{"head_dim": 64, "intermediate_size": 768, "vocab_size": 8192, "hidden_act": "squared_relu", "norm_place": "pre", "rope_theta": 1020.0, "bias": "none", "tie_word_embeddings": false, "parallel_block": false, "init_std_o": 0.0251, "learning_rate": 0.0146, "warmup_steps": 61, "batch_tokens": [32768, 65536, 98304], "doc_mask": true, "dataset": "wikipedia_en"}
Each number is 500 + 25 x the weight over the matrix's rms, rounded and kept within 0 to 999. Layers, rows and columns count from 0. Numbers have three digits each.

# layer 4 MLP up, 768x192, rms 0.305, rows 207-412, columns 32-63
494458485531509479519523520475512509513521557503542500524477517487468468598517527501490480515485
477504526500496474533515503542509509515510496502511531519520537517440475506418501456520517477495
472478519541467517484473483498481494486482481475482497505479494494507542509476527507479539489517
467409490493525517501466490541512517508520544466533497526516485509490534460546496489492469488485
534492498484460453462496550467497522507418588520492525495490427474468535505483489489463504501476
559513529501497513538482482452462508519517461497495524519528531473507503531507504512481528539550
512515502499520506486463460510506501543503496475505487504524522485468527484467546475520478487503
483492508501496513513486531513525530472474490519544492506520529529503505468503506502490483494517
481511484507479505514514524458457511480517496499498490488512509512534549476506449434514514526487
502511467474467518465511525516479494531478440544475512469480473493475536526501522519512501485500
485504500530507497526437490497500450509476513518461480466527468449509495451508535529492456487567
562470501481479515534485464472466507524516526493504487504512502486457496502476504471484514477446
528506490498480460508513522477460503487488552479498512519514473497480489490499508504511471526505
504540473495491515489453490490506513488502508489515495504484485441469491471506516508498478511478
518508493509482470517508465481496436485455458495514494498468502484482484478478465505467460500544
487473501521518489524522456523526465551514478527488515522519492481522478476452518503527480500478
482448497522486517491473530551485517536481513513478540485502511496463506487479510467477514515485
509538551525491469480518510560493497442451569474521489479508484493532530499508559522494434491540
479508503499481507490509499464479511529506444498544525525499471509519517517483511497480473555530
478486518500539499447514510502465453516473469544505523445484507459508480484488518523462502561566
517506479515465512501526503486505478501536533502479509500469477453522519517450514527500495538478
464537477492519521503525515511505498520522469500528471485519499497466493480505484450499549578504
556498497465480490470526521518483450512479520502511467510466474509476498484553464450489530481530
448506534483512492547499429492541447528518504498484520479451498521510517555544501502504520568476
549513488508493501464522482513525528467508451502560511516471468503457551532503492510493503515494
492499518492473517476479526472515502531550514522491517500485468485500530459482493499513534487514
497520481475519508439497511525465482492518528489473526461510520493514494452520464516502545560497
532517485510513483513492502478508497464506505508485561519525512490519515450493504498444467550475
515525506472488516498528525535509505479476512487513509492493489505500497487504464500528542469494
465474479517507477454467512498510521502492528505486503501491503450493473498483488484513504516502
506511520506492523477519514511495523493512503522546498531484513511527492458498503510511495511511
503505449441497506481510561492482453511464479558473522522469485408530453473495528495494510459496
482477492504469493482541496496522511483517479518527474497496489502473520519517494516484492480476
521509472451501523486517498486525515487516513501562494508533505515521529490513500521487537485499
534480471467506500539502535510509558451473499538500550518452534427505496529548513449502490600474
475520451449523469516516476498518497507565535502479501526513468535507498492485511517452523529508
526436493535512472459488506476513524526477514481477501497528579501494429557512479505527482533472
513493465514495545501501521487500501533508549458509488478477505523507506482549513508504494504492
516466487516506484474529469521503543484517522503472516500484482508546530494500517494523557519480
553522517427524548461467463524557508513505438498455522537506472510467531521479504501497487505540
506512460495491503435454497489509511516505449524509518505464520505476535499427439453492449489486
520533483504481533483509519526494525507426545491476538498446484492464494515505523495478504504515
568469479486470475469524503501548504481494524492500524509512465503505529485533522551505469536515
488517528522527506537518468537522519502490488514523491493535469448497491501493499495491523499495
486507500489481509499524496519500496536484483500506491495514494449471474504507504533491455498513
474521483448469557482478482483508485478497451526518485488536484488467520498467543539514480505483
531497482504483475505494486515508471520546482475473482493491480519534465459541485481543534515491
550544512511480501520492461476535494516487503476493512481508470474493462495530513532484432488509
448495471502486453513504492519522461498489487504511503485477495507505493475512533509499506523497
493515493447485502526524442483504448480474489497509513506508481510490531464467523527526490492502
487504507529488504508495516488490512486399509477470504502501537479520511508501432473518486498492
472459490497518504577509503466542491557460565542543481507459492507457508501514494458489448505499
472516492520493504488530480509515481532508448502512500533527467458500492480479487488524452497501
508511462432505510475525522488508515500528508482481535515523469486486511501504489514500468486506
507531508505485502495487512494494492504482505512505474512507483515481498510473495523494510488483
466484491506473529482482526495546532510512522484537524497506491469501494464514509490507488495539
456547522508527488468515485488498489508507531499515512520500465514526491452501530519520523505485
519486540467530513495495464513472492499512467520524479491504493486540473523496486485496476464550
499507518514482521499467466544461490512490516491503534464479482480494526481510459500499525535500
452501515492507472478524504493489502526495517519476527528479501468508489503500517478503498509475
483494535470466511490521527507517519524543480508496493494526459503450500508460489493501510454503
535533492497480485503515479490581534495514508512501480483489497497507479513521486487464499528499
534485523529493503505477492504511498496515492484532496499480524500528535504520505503532491506496
515498458501522539456499512507510495472507498497467465504500505498451507496532530514468502507519
521537461497486524499497514509529472505482519537497486424505476501486549532517545537443510483500
473521468510494510496495516508507503471482510510508491552496508529490511486523481503542497521561
485499512507512463499496503519554510507493503504551519505518537512491488493474515463502494487496
482516520512486526472523509484472528492540487488519519530496421462514514612472508533480527491474
547517470513481496443494493462463426481497458537490522498538470464454510621472536523520513497512
495565500455474512504514467498522462483536537514487555468492475496482495521479528526544431505525
494506541492513462487529500570495442523503490517510510547524497450489496506450488505477479512522
492477494485523486530496521516470492529488508486482497489474494504493541500505523497495467506479
486513449474506493515497523490467469504464471510519523477492486532527484518492473503493516531490
485526458521536523461509507557560469533504536496473488528527496520518519484521457491494507523546
510495519539467527523498484547479479520471483487502478504483492414486482464518493514493522488522
471487498482461487516478501506447509530510478472495467498487532428477490542499579462460512532502
499510511502446521491476528516480516502471539528473493499491481519542488461524464537477487478511
487439506499480493450480520489497525492512495470507495500491508486509483457519488489518518502509
476476510477484479531488486495492479562466496485484519460492482505515483466509493476479485551527
487499535453535467514448493516520546512466552476476564464494480508489496476497494471578508535478
491512529463490482480524517553506493496474528499526486490501475433506532464478508502472526500521
491484518478482492480473472499509518513502496561479525455468547454521486444539430487522513484531
571496504461486515476515479520487514468496489507453516483509502455505459474505492515484516516540
489514524470501533511467495496505514539526519514519484504523514524508502479492474522526506526493
496499540506507512510480426516460506488506510501584462493482525519522484544512490518487488482503
525503489529445491489490495533505527476525469498468515495526496539515491480490487477452494496510
494488470467442473532466509549520533513509506539502506489449500470509500520521520504491507449484
469522437505495532494470553550513479540534503505521522473495486525489490462519463481519507500531
504463502519495512511503468518457510579535470510512498472488512498517511507526505499523509491522
498492485501477469493472473508502498481523483500484513445502540465555550584465479482503519503499
492538533503489442479463483451487523526479478510500481503502485524486521496467506488518519544541
521512541480516444490498468523484486484530552472478509518462520520503499541496470508493526465516
537490478502485501511531534546494494478524519476468489483484495509548480469491528479514520474497
482485485524487518515530468525469540468449492475487476503493499496477484491549498487497483523473
514453513509551443480483496537497524498486520497499504463441498507467545562541519506454488537537
517478459525453501503493502481511501480502466521482519464482521525484517480528470517492469495504
506523527517525523506495509496494505521511476499521532493483523536496495459506463474496454466507
503537470448485497518498523501515515499490501510469482520507542478501514611474511544516490516474
539502506461509459452494474511465497497546508513493496502524528519481510463479485461450521516469
506506461510471488481514484522515518494502480542483473508485485486535502479503523519515482525472
505479421510495489519494473525496522472480526504497473472527502496488493522526496501461526481472
500468450493505488512494555511480459512485502513497533513500497503504517488495460533482494529474
507500492494456491487451467473473482511550502514458486470510509499503473502505496469447465519506
524498535518492495512473460496480522528524514495527496460516529499467505479497534490530497479496
513514503544459523508518478489495490489512471472491551495497503519505481491507514506498477534508
536490496506496485524472497477487520500467501502488493495489488435484468513486508483507528486500
508505499489515506476473513548428477498471469486488504490517445516546496473531480454492530586514
481534523500496536477483487476474473468501498476482479527535478476546522476490430456460454485514
506552445497538462489556494483446505514477489520503482487487507521448583493484475517497543535486
490477522424480528484517472490485509490458488503534520463507525517502498486548502498524511475498
503487498501513508535547530482533496557501480434504496504547472508526546484511426515531505498516
483520504509489513538486508528486492498505496504538509495493444512509503494495514522475442512484
490550469521493522504474516515485504501457472528484495484515506535424487502492529447522536532511
492474496519533483513532436541468532496497534463529510476512508510493482514551469553509516529514
502515523484501502536478516501434459480498466529520505507594475500507517486548506532504482539539
531533475544494509478437481474545513499492538484480507524492513487504488487468553460455461495542
492484507502513530501483506497513512517475504503499517502489502448524501520490440503495493520554
471544506506535506508471481486504520532517535510506465480477574473518500452480484499484528491550
501510508508518546496526489451516505534523504514500515504465513492500481512501518476459547505505
474504455508498532508484493483500458475502489510468496526494537483532502480443494446520502479523
494504524522472519502529470492533513515521508454476514516499493492521457479505488512522479527471
513501500515542521469473492512494487473532485471529489470546523506436515524453494475449503538523
532522475535459489505465491527476552492449517522538514477526480504504475501520497495478522468477
531516469487515487527456489522500455499526479514541502468482455506520473507515499492533471511524
484501518460497480536509455505531484481499497549562490545498467391520513459485523453498473475505
551496505476486482492535478501480546518496516479499484494508505481469512546482496490486453529455
482491543490487493473472500511507513515512497514532508473471473472467463536514495506487511543462
486476504490517515501477487443448539522531497520467506489500518491486506488444504505515483492458
508529481521485540521490520475489523510437479470537518451503505487489477465455466487484522522470
478506529444512487465503498467564529463535489502444480498514485525489505465553526493511507497471
517513490493494472496526511492520501531517444506456499516465480486474495466495484514529464513506
516506543505472485485471494480513502505517519514502546474495446502496509542479490501525480461503
491490503491498478512492462450469516518431500508490523544466504535477485500510487500486511505500
475494475476462477494511501538463485525470537479536486472520486502490504523452521520472518484498
497465512549497475555456539489481511513474472492473525510507468492479498476465504480481474498543
498493462557518508502448470534432464508494514501457512485525494442549490445477457478495453490477
490518495502492504499475482468516492502492474461463548484518468512481493474549491475510459502487
505499512525496486491481505532508514540500507509492482496507496485504537467545497497503533502501
516454471481467474503514536490489489480512538491485538498497535504462482493513520491492430511505
560512493548468517498524493527479496473506499486488483514476510505517519493493470463493498498491
504499508476482480490466493489521528480502461445522477492473512503522465512526469515522516486499
507489528534488486483549522565562490501509537514454524539482544516538525513422483500517467504475
503520466495487521514517495492463524457529494483477509517542498494519556499533504495442502486518
471509503500487502547532489474476533480528503504513490497504509489534480488493508496497497508513
532451535488516520440487498507509436499509529496534484478476450443477541544486508533510471480541
508485534488451504446479508483500521487481527538528513439481507524557510496553490470494475515534
507484473463477488507497477553534500488483497484475483466482509552479485479492523521501491494560
486517490479494437527460466568485475535446464497486504504498474510511506484462519516486522501559
497509489470513501483522445495510495504523508496485507496509497518446512509473510488499530471498
530492536507500481481510482483520493489481503534472483483454507448503461470493506514491510480513
522520489454490501478510510500497493499528498501480535485506519504478514478499514487484492513460
504469485472478511492532497518504516493490508523512501501504533495521511516542508508502463498513
555472461509501498476487504499509518464501511451490535494460486505515495506499461448487521523505
531496476510517517471458449590498507546476504477504521523504481487471484422498496485515486471497
500543517502495484503528474486542505538551528537538483483540496476486526482523505460504463514528
519528482456507491502502498490509521528511506505515570492474477468471485485491529479479495492481
525465521502478489467529529505491543465533501457474560453488471496485493507486519456446485505537
439496496497511500489490504513426470470524526567492509580490534513459451504481509510503465479520
467499525486497473455505481486513511487535461522514517519508522447500471551484501526509490489467
524509472470522487500490461504506487512471502493506487492487523499508461479500479494484459478494
477549503516505547516413492515451498470474488505484476509523523455484492518489517464496482495556
475481416500443539511475511515485530501500528506487500485483529498479517496475505535511466457516
515452475524485493500534509514509502510524493505515482454478456508511487476454470506537519521483
497497466519470467513482512503514529444529531538524584524493516518542483500519485509475540501537
516504504542521501469462460466523524505504467490499475508490485498516526507493460505525463485526
514542495516494502468533486505517507545527485495523517542485491453491496512507481506495513459505
468488509495511495457486508490483520501487507513470524505510536523506486460544472427460508471529
508508476467507487513479480496492541484539484487499503476522508523463547501452486502490522479486
577518512453503485467460480549476504490488449516465507500452517502501513474475493520475494470470
506477451514456510509459498513510495529458472512468550497492458501539495539540529490526503536522
529540505497496474533476516505518503527528468515509516514524510512536481530496509489492519503501
491475503574494519456532485522462498460456526518481545469509514505546532520483495490513508493497
494482503483455497493475484472458477520548492486570521548421472504535533455485472526499506539481
530507416455499549463520511527537470509457505514445526508521484534516484445511514497499511497485
519445478515505492485503495556506475518540488524502534523494530511501510511502509534480503514510
515493494485454483474535487491479477470494512403478541523507470531534531493478526485508466497513
526519499490505494460483478495506513517476552557523528476539503515513489503474477493538477528496
468472498500430477490498506538509516531519498467528519514499480459504513479494483493488489510495
463468504504487509491489479464512469474503489473501500527469501448481492488503449505480493491505
512476504499504492505508527477514490481495516460473484474466490562488497505483483473533508537524
547491505491477503510494510503532511516482506531519522472498498485543531493521508493496505470505
451508490473475534474453517513525519475508506496529544523512544505502463498517499490499497504458
495522504508500505510528483480536523466481539434477511492458485521505507495486484525522501523486
514507502530511459460503539488555480486513545474465493491545467483492507547540516453475573517482
458464501510501532522469507489473497462521527453534495513462529497510487500515488481488498505523
494523518477505492507496425494489532519463510522513518471481486502492509442500491505535477507495
556524491527495497516507510504466482476501496486505472491531529497508516507499469518480505503500
485534508520482516521456509479466511495517441447457518469495513527469531519481548512500499517568
506486449507490508451527499488507465546475536459478497511490474507467542496505495484454530490492
499490484469512539472521461482560491498477465443507500532490535487519502448457528520537490489505
476511463457484481509519499536505521541535499512491516481514459513521480454506506494459486487493
491505436447485493503492483481526529545499509497496490462492474501494521503510486509525487501510
536504505498530494499502464524496511478524525471485521476502501481518519489506457464445448491536
493496491508461492495480497481508529508445509559482499499456482491515488477544448487499487561488
541511488467489482530526512516496501524470473513517490551498477499464509480544494482509501498490
458530446470480468487476515535482550550483526532514477494528458495489513507491483497480500529471
478492477488478491506487484502536493526521500457486504499493504481507539512498531509513428513530
505517502499491466495550459576474410509481507504508524516495524471497479483494499505474436473536
525455495488527495509498521434525488460514473466497513500482510490489474553478479479515499538495
511523459459494514488497510470510520479490511506474516526499518529502495492499511526477488518527
561484450450455523528474495462482492472533493498481491507456484509521459489499524493464514529512
541504464473504512428494465494433499562462487491474494498489518500478531499526517528498521474525
527506458475445485469536507502536502499533473492578544449525533511548538497494478467519429517467
516493493514514493527552520464488473488479473540495489504507477492512505478536524457472500531484
524455497482473489501476503528529492538513502496469502459456530518486524475464470506500489491491
497501532458475502526459482479494486534477492480469462516503515483462494522509494508526506510490
# layer 4 MLP down (transposed), 768x192, rms 0.15, rows 207-411, columns 32-63
481489515556457470502482477465491486495491482530491505471495507453528521504496488474482552481510
569432508525496507484488500509460493504554489499515516516469514519477487465534487481511484485471
527512505491511500501544534498469509519522507501488514496537495529497471465489481479503504517471
458509482524492514525492510504480465516533506524466457488469494496490481450511518507530448518550
470532508525459527526526527500490529467522528587526482466563503456462429454498531533467556515516
505482521509532462466495499460515499532500472522528493482468528478492517505488468504538500525518
502471493461512502511527472480504528482510465481506511498528526470529528422447501462506532499531
510510485488500489464474464484485517514513483501530476511518502540469507517471503478494508505547
494526502502501489470517545478451547498471529530478502497527498484517510518547489488518482518474
543508496497497474468483501542515492469541469488460493527513521486495462477472455520494518455479
476488501494497457506456494470538471495531528506500518493472522456478458442486533506525527488445
522489486550497500497508515467496488525503490509456499496553482462512515514490521477465503491493
440462497513482522494498514524457490490531488439501465547530499483532534585543475461522507509487
515502489541482514523455481503473526523477495491505470508499528513509481506506514469502498480509
509476503528486496522511490483558495467479516495496521493468496475528513501480497528488522458436
488457489490533468507493460528522470471536483489470510528545480527482550482472533539456505489486
471478538481447527527514542493491461521517445483521527491513494558516472475536491502531517494520
534502468553489467514501486529537482531523502526449505513512504536515478505493509598531505497489
517471544519475485460524498511534491462460499475459497503532491471519471504477485469470492526479
544478549523509518533533518522512490516532531522482503536526511531420541544451501507503558488522
521527523502498546457492487475499513491451542510526472497494553524548482470471557475509480492462
457524481494513572507502477526571454507502483519514465510537531510490494496510518539482541538486
515499505462494508471462525488458476552488499526501461485490503505489499544539510487490503477516
485513474506501453480504480527487522492429501511482491485464519431486467495493492546499470506532
515487506477520537526506488503497461470506491528431534531513508513509495483509472526496508511484
469477490516506481530499487515494473463487477467478485509502476513521515463479514496524477502461
501498509492510476525500522498507518522542520499510492452513475504479488504481534531482481481459
532469470476495447534503515478483521485530464504530504504483550487516488437511494474520474523494
494498479471540485492575573513482473516476503460472496500465536549519466462493503502483486510455
490485518492512494501519508445485515496436547491470501515500520469517542503456441493476504481516
485473499527511458485511510510466489526527480470540518480495506515528486490500491468513509500497
499526513518499508534458537523484492493502504520505477513511486504488478559488484463479514518471
492491535498505547506498530469497506495559534543467527475522465476472503427496535505489481507520
532503525512529528465475521500485503535460509470469456489512505512502485466514498518491487506504
513524469467534519504480501515546527522496516464462540523512499514516494512488503429583487472478
471516511486465457520506528472491482488566477513490523484513533481511503463464535500469463472487
462484518523523477510486526491473520507485508499474509515545515512537470508474503480500520485508
533492516497553477517480581452513537494507474516493502505521442527515494474493503479489518515486
509494481538513490518490491503480506506516488505480489541544483523483499517507494504590489518441
518487486495536548456452470542519506509561485492538525503513471512477505490475487510535478528472
507505470506542506464464521472480484531520527521488498543437471482543525453503466478483477530550
522510522517494559538500501493528524538435512472486496524493487487519537520484474490509508497489
522494489521466471469535452517510504487516472506502476557470513489506523507514500498548495527592
506515496493496539513511483476512492519507501548477511499532513524486480444474524496492469502534
521436512488472508492456501441469469492524502518500500451488496469467509470513504550533522475514
471479477473506539475507498487518507495490546475504487489508485528513500444504474509529488474538
506517473540479481520504459501465499491469518480495523480528467478531504493455510503476459481506
545497533477484520490499513490524496522507536454475483479501492504452523472541508531496463470466
479512499505496526497502503490508540504470520482492458508517507492516477502526509503479482480514
511501524495510491508551502480544522470478515532495506548536521538492479489515513487477515492501
490477518490531500504493543491511497441519517481476493506519543450506497509475485503531506514444
506487474512555450535499494448559523525576473523513458499495523534485498463478517511509493531500
499509467463506486497474514509479539511506568468516518487492490497473541459508498496505489512473
470479484497506553482507504458482455459517492462466501476536522451488495514457570487447486513492
506494519494516499517521506482548527505488479531483478501531515477474494472487471512504507494493
500486494489546478469475485486465513484511473513478503485510494495493537459499503517492534522514
494454529496484534515544515490510440479552471495512476503483490509494469485533553528539469462502
544531509505484498494518527510496496529529517521512485550563480552514540494539520483539487469479
498459515525472493514507454488499508495511489553506522504506483454473485525513527511538551504533
520501517463474534513514493458516534496487467511464520487509492493506548487500453522503511514521
492497518500553499493485464496505460516511507502500497472516481508484521562520495537508505500483
494488459485485515490526492503482464510477550445474523518471540554498492482499507494466489505525
525514503480467475509488481456490490497491524536491507498487498510519488488552510494459489491499
501550472479507508484512533511536470504477503483450513515531520486471540482475521504486494517455
530515470475516507520499541527503511475452556521476492466483522524520515431553536578517480476532
535488492546493479479497487477500502526499485502521498535478476512489561471468509491512521474481
466516514489540487476512531475483472501437540549498529490473525502516489467491539452459526483551
532523509484497457515541476526496496507498509532465515532523492495498486474501494488523501444459
507480506524502546482545467500524445540504469503516509507528520507464520576500563524464514493513
495525523530509510466503516498468503483519481502476506538523458517472507506493512493537466520478
561525492486493523501547498534496457466499481531491542516514506494502496615496501473504487531507
494480519469479507520508482517499477518461500438496506452517507519554507436531532515510505487500
506487516511493503474479509513520520487524494493491505495470505498515470498502508526515513485493
507493493521545512526506491492558488516533533489525462479537492426513510515480502516507454569515
533479522495543499517504495466464512529457485501495498474567519525469479469506533485488502505516
476476510494492517545484511523459513507478484562443545496470547494526514508525535472441514496523
483499537520478508530491536481470508471508508485516482557512514490486517456491499516481485529518
523548487524525502490504482496523499517519468487483476508513470481496505410469521524482506493485
478551539473518481522537475498505500445453579471551505510533520470541468531535517478517519437498
454452518510537504529502479505519559475548542517469514501532499530488458550506528495530466519493
525520473508523468514492548503495519494510538503476510484549504544524492495454443457517511516506
518468495493455511514505465486492488500516496499477503518501489484472490375517479518500518484456
558560498497529502482513488463481546480483517526488487532540506525514529439484547501415502449518
499503471508494481484550439500469536526540481501477512496470501556558496488485528530466470508539
533478524484475492505484483512472518484483543498483483506450516499461510418498520509472499513512
497505529487469509503500479525501519478532478473450487481513487523491475421495514508520492498497
495510485537521469526486496502513518508463518472542508501516519538509495433493490535524482493493
449509505482508493463487495526433473467485515500509542482519511548510481433474461447503493460500
463521484545538497514481486476473486478486490506508501472518501500529469492457472495490528467462
516475472512545506502543505492459506508519471515536498498552509512520551550467515481523470488497
511484531497528539460555522500504512539518495448501499506517492520498514555552514526538495464536
515521526497537456438493501496464510502487532501489463509501495478504543537515497550485488485522
450503485500510513507495472470501458555493522502537509515478495467466506502527501484519459532513
504496490472487451579454458531479522537495519500543516454482493506533486498473487479526483490499
500531484517494435520500460523525501522473498488513460485487469483498522492476541501489521574510
514501505499479525489475516496526503507532482497470508470550514522463481419452452501452498562496
505483498463466518481515589525535519493486503517526506488495493499512511430532531507490501525497
489494413456479493524451457496491487516564483495502517512504535502485480536555485483453491527539
506539460490518509505523534526491457459543517506448497497517475536499519568503524469516488489509
492505466471484474472512495503472504547491455503516504500504531471501465452485520504489509490493
544522520509497519497498493513483489501522497504486465470505496510504472421455535510472523472507
524498505478536502489498526521511512504536459517492523479540497521460498455467480492533443523484
479488508483470497495536476459513466510538508518489515480511484470494534526491504488529486481474
503492503472489517512494474488482511515507468511473445527472508492495513480540486464513509495468
485497489498499471488494467508515509497499504491498512514545484522492519410539490503513515517492
536463526504499449484488515513515490500475513537486500482487466521511492474494494531511495482518
530514463500481514496511513511501531470484481520514520505532516533545492552500460471510500547462
464515501521517484492472512498481505519520499510502482487528469448483485514526453472508538453512
429507482470476485500494487478488443503494489503457484519480547477475536510497502507515540493448
486455532468490509489489482483500498552500486514470512467485497515449450480529554529536510488496
509517508502565468468502511464517505525490521478470480506549517523493488497493483507549507487480
496514471500491526527459456502525478486478529461478460541509491509508548522539515533540528519515
501497512463490534507472493490489522492493462500496539468525529532531523492510498529484531508499
511511530513460511480524502538494493504475550507521485494527529517454520494509491522487501551475
493513496498518506531527485479470465539508508455542532501489485491499472458511509538480526481489
475475519475484524515500551503479455523489475501483543524504536458488494478463506522502469494474
500497553489529511522481500494471573525509513511485487507518507507471536511530506559492498512559
472509550521504484498502488492476491465500518515522495518489498455532431519469521499503499501489
466486507519494518514459485482515542515461482525512484472460480536484535518488508515492456464515
517500455536449547565512526517508492513444482484518530518509527495490502445465496479557523477484
552573499522502510498531524496472478495488516508520495462470515494518510446485464495509472493513
514491516464512528547520492534496473474530433537533554479512497474524485460499490507545463570526
464501506519538516523500506510443545494510522467474509462531469467509492515490514507503479492530
506508478524494506478491472469485535481511529474487504516492485525515458493457525521508485431481
471503532549519555493503516515487440521555473512503499505529499508472519455542442485493529534508
497469514517522530505493451545523504498500488513452494482497511500540463561477473520492487514476
469519487531501445471513505515545466517510497479549509493486540509468544478507524518496469500550
517489450488498521530513546492546444457494510482485510480477514530503523525528486503516516509525
545536469522491508510473498480501436498530515487536534506524495505431544565458508519463508489476
482506521467467494509486530465467477520513484534452493493520498523516484492528523485499546508477
480468467519507496486501487491504482506500509496496483519501488513475476466515529531508496504447
496472545479496468487465464507527478489475507514469514533563457514509485582485530482477484520539
512476552518515480505445514516504531531479489541483492555488493511483510494523501516549521531494
478515501465506488448478504502527487521513526531463552502474516510497535475499482547536497476515
485517474518533532525509498490504501526482477534499530509499494545516519497545492526513462494517
525566496470517474526495496476507521553498563520484477458478491523452484463455469516505488485516
495490559513467482533488516529515521495526476465495523501505477519477506455518487507500494482476
510514488504479493474472526490453502547484503477488490517471501473486497447495517527487494482510
496524511497505512477499516488490515466492530459446542501535503500530544525497499507505458458513
508497477465516484486502552501476502490515514491509529469473503496495499465557491461516518502492
450521503486528516501530468459528504493537517514469508480496535482459515445501498480516510484484
493482494524484510492490539492464462467471487549505506484496464490529462520474495471544570528495
500566479495546485523500531503502488474488498515486501497485481549501468478522520503534513505505
510494511503528504459484498485498519478565486515515529524486511493506546526539488495490512545520
478458483524505513506470457517509445513503511546508508492453500533572514527483555472506492535458
492487507474463511486535472483469459486476523497503544475520531492515520455444501478529477517521
508531507537500489514538498489517484494491514467489537497482482510515477437472510530500481503492
471465491468513499524469504521483484504472499523472561518489515474502529554509522508460514518556
502504485454473523499529481492510471498530499519462497487512557512507491490486491458475509470489
491560509499508511551467484456537499500493495504524482530485490457528509480481500475510478500515
483500504469473495502514519484447505473517480496480498494458489495495457503448522496485464514526
495549519482479506476501560503509498551494451527502486530467502486523464477470498537476486527515
463479487470506524495494500476492523505508524498520502473528478570493457498537502480513485510431
513499485506493476465481451517498495455467502519516502511504486469511540449539495539461496488523
508519491496529493543476500497470458526515516571496472488499514499475512513516533489510478504528
527457446494497517514537509514453492491525455505495523524484507502484502493520499570590487518441
498501504520516511496483496481505472493502530479466497509533534442430526491475494501501525487514
482484471530470513478516477541535518464491480482493530561516523508501472510499526489517499524530
508426447508496499475551510506477502472504471508503521477469527463466518558517508476492536510557
473494474543512509511499443500530509500530486459478486509483475529547487507497481529494481473555
482469497512507517531529510516511436518490487499485483460528517473470503517509513512508482532510
478518487476495511529495549501484515527514503512543463541486527524516538513490491479523520502481
482502519510481513512504501495501481466495484498503541511556499491518479506491518521531525487534
513548488463515491507505502512507466517464500488493468493518542520497508482479538488500521509527
504438507554526539514517525494516513538469479463511476544511490483498530517529478505495511479492
507495538501528489497474503505501509548512571551497500482533516497527484547523487499507483511478
534528502499497516424484516460498510494471515455453531495513533473499502506505494514544533495521
478491540480489496527512482459527543485516490538470486496508517486500466500444528534480503524521
534529421454489487482468504509445492536505504491511506488500494524519468436487490484499463522491
494500515508487502504545503522443464483547506535470469448487517483517494502515471497451485471430
497492516515565507446487485488480489549483471531486493502506537496507525527471510473520541498504
499477445533507526428531494448511518490468502486485451523500551529522497555504458498512536487494
502464497502498512544486501510485447488485450553488498511500462527538494430468490574510500507536
476482514507463478477513476464534494501489494529472487501543545506503508462515503480500508493503
526474515518505514523519520543499502452514481503486481468495501496490471501466481488517522508481
496508465471483492482508517536509567466509511478506504503485535564479554486483516483500491514591
515523506496499494459467461480528471511494495499526513496526471469496488502480478510477498483528
499498529478502525508502514486481498509541546525506499496486513474491483442490495538522493488514
484529530501539494490482528484516514498528536486508484467459511483488492510514495534525495543481
546518503528578514526498541486508522448446523490492480536480465518484487440493518506535541519535
471484500494507519485492505476516469497504481470499477544513505536447487505524478490531475516493
476514531508488501531558552533558453487512520460475472537469491510542504501477483484538469462479
461494529492507449490462510539496512513518482486530491495510488484521485462490482523508513533527
532440471453485476492494494531573526530485515471494548484551532454489457521569567478531479464435
500498507559518512505470548516566517479566498533506508537469541520514545480494518521462504502520
490485466488526511505499509499490526514496496498511471506489478470483510522474522532496486519456
482482500529440479503486516559452534503509528494523478510475475460498510529501463472461501511492
561528534543544482472541551483534491489492494441496484540496492553467484487468501509507543447525
455503507510500498555490495507453490527522510477515493498488520502454490509547472522540483499462
470495444526525502507535482469542493480502491429479501494449531465494519513467487480501455464514
481497489471497533514541471512516487486480506480502492498499511488478514466510481519501458448524
515520508461478519501508467511519495495525505486541481498499544543483510535507493543509483493473
523470505493549493519495534497525479521522540508490512475531464486478549499447477502433458513557
486505472547489499481491490492528505538499488538467494506482516496523522455508501513531495509524
488522470459510488506535576487510485538485505512516493500485525501457501418554488546513542530448
451493459529527506500500514519527524468516508530508515441585462490473508536495473510500517579479
472488548506517519519520491431482495564479506496550460477476513510451488447496515520498472499484
490471493483484511489482484528499511474449511482508497495545555526526485478518525473506481507539
523507501466500521549477507506458485523476530481497498490478526477494517575514513487535503483468
514489467514492506485492514520498515525523478499472503508495461527528478428451490522516520467502
464466509494486521508466512477518473521514513559489491466490527539433472540516550525509476512507
478497499471475495473472501458502510540484496529477490458474493476493483470530473586541527465485
563486453488500469469476519497539491494499511505512489434449505480514469510544499497455467499469
537483472508554492483554479505491477513472484496506458496543522476521497425498522512469531514498
486511515465516464513498487485523477480517487472471548499501519507504477502558485515502512494504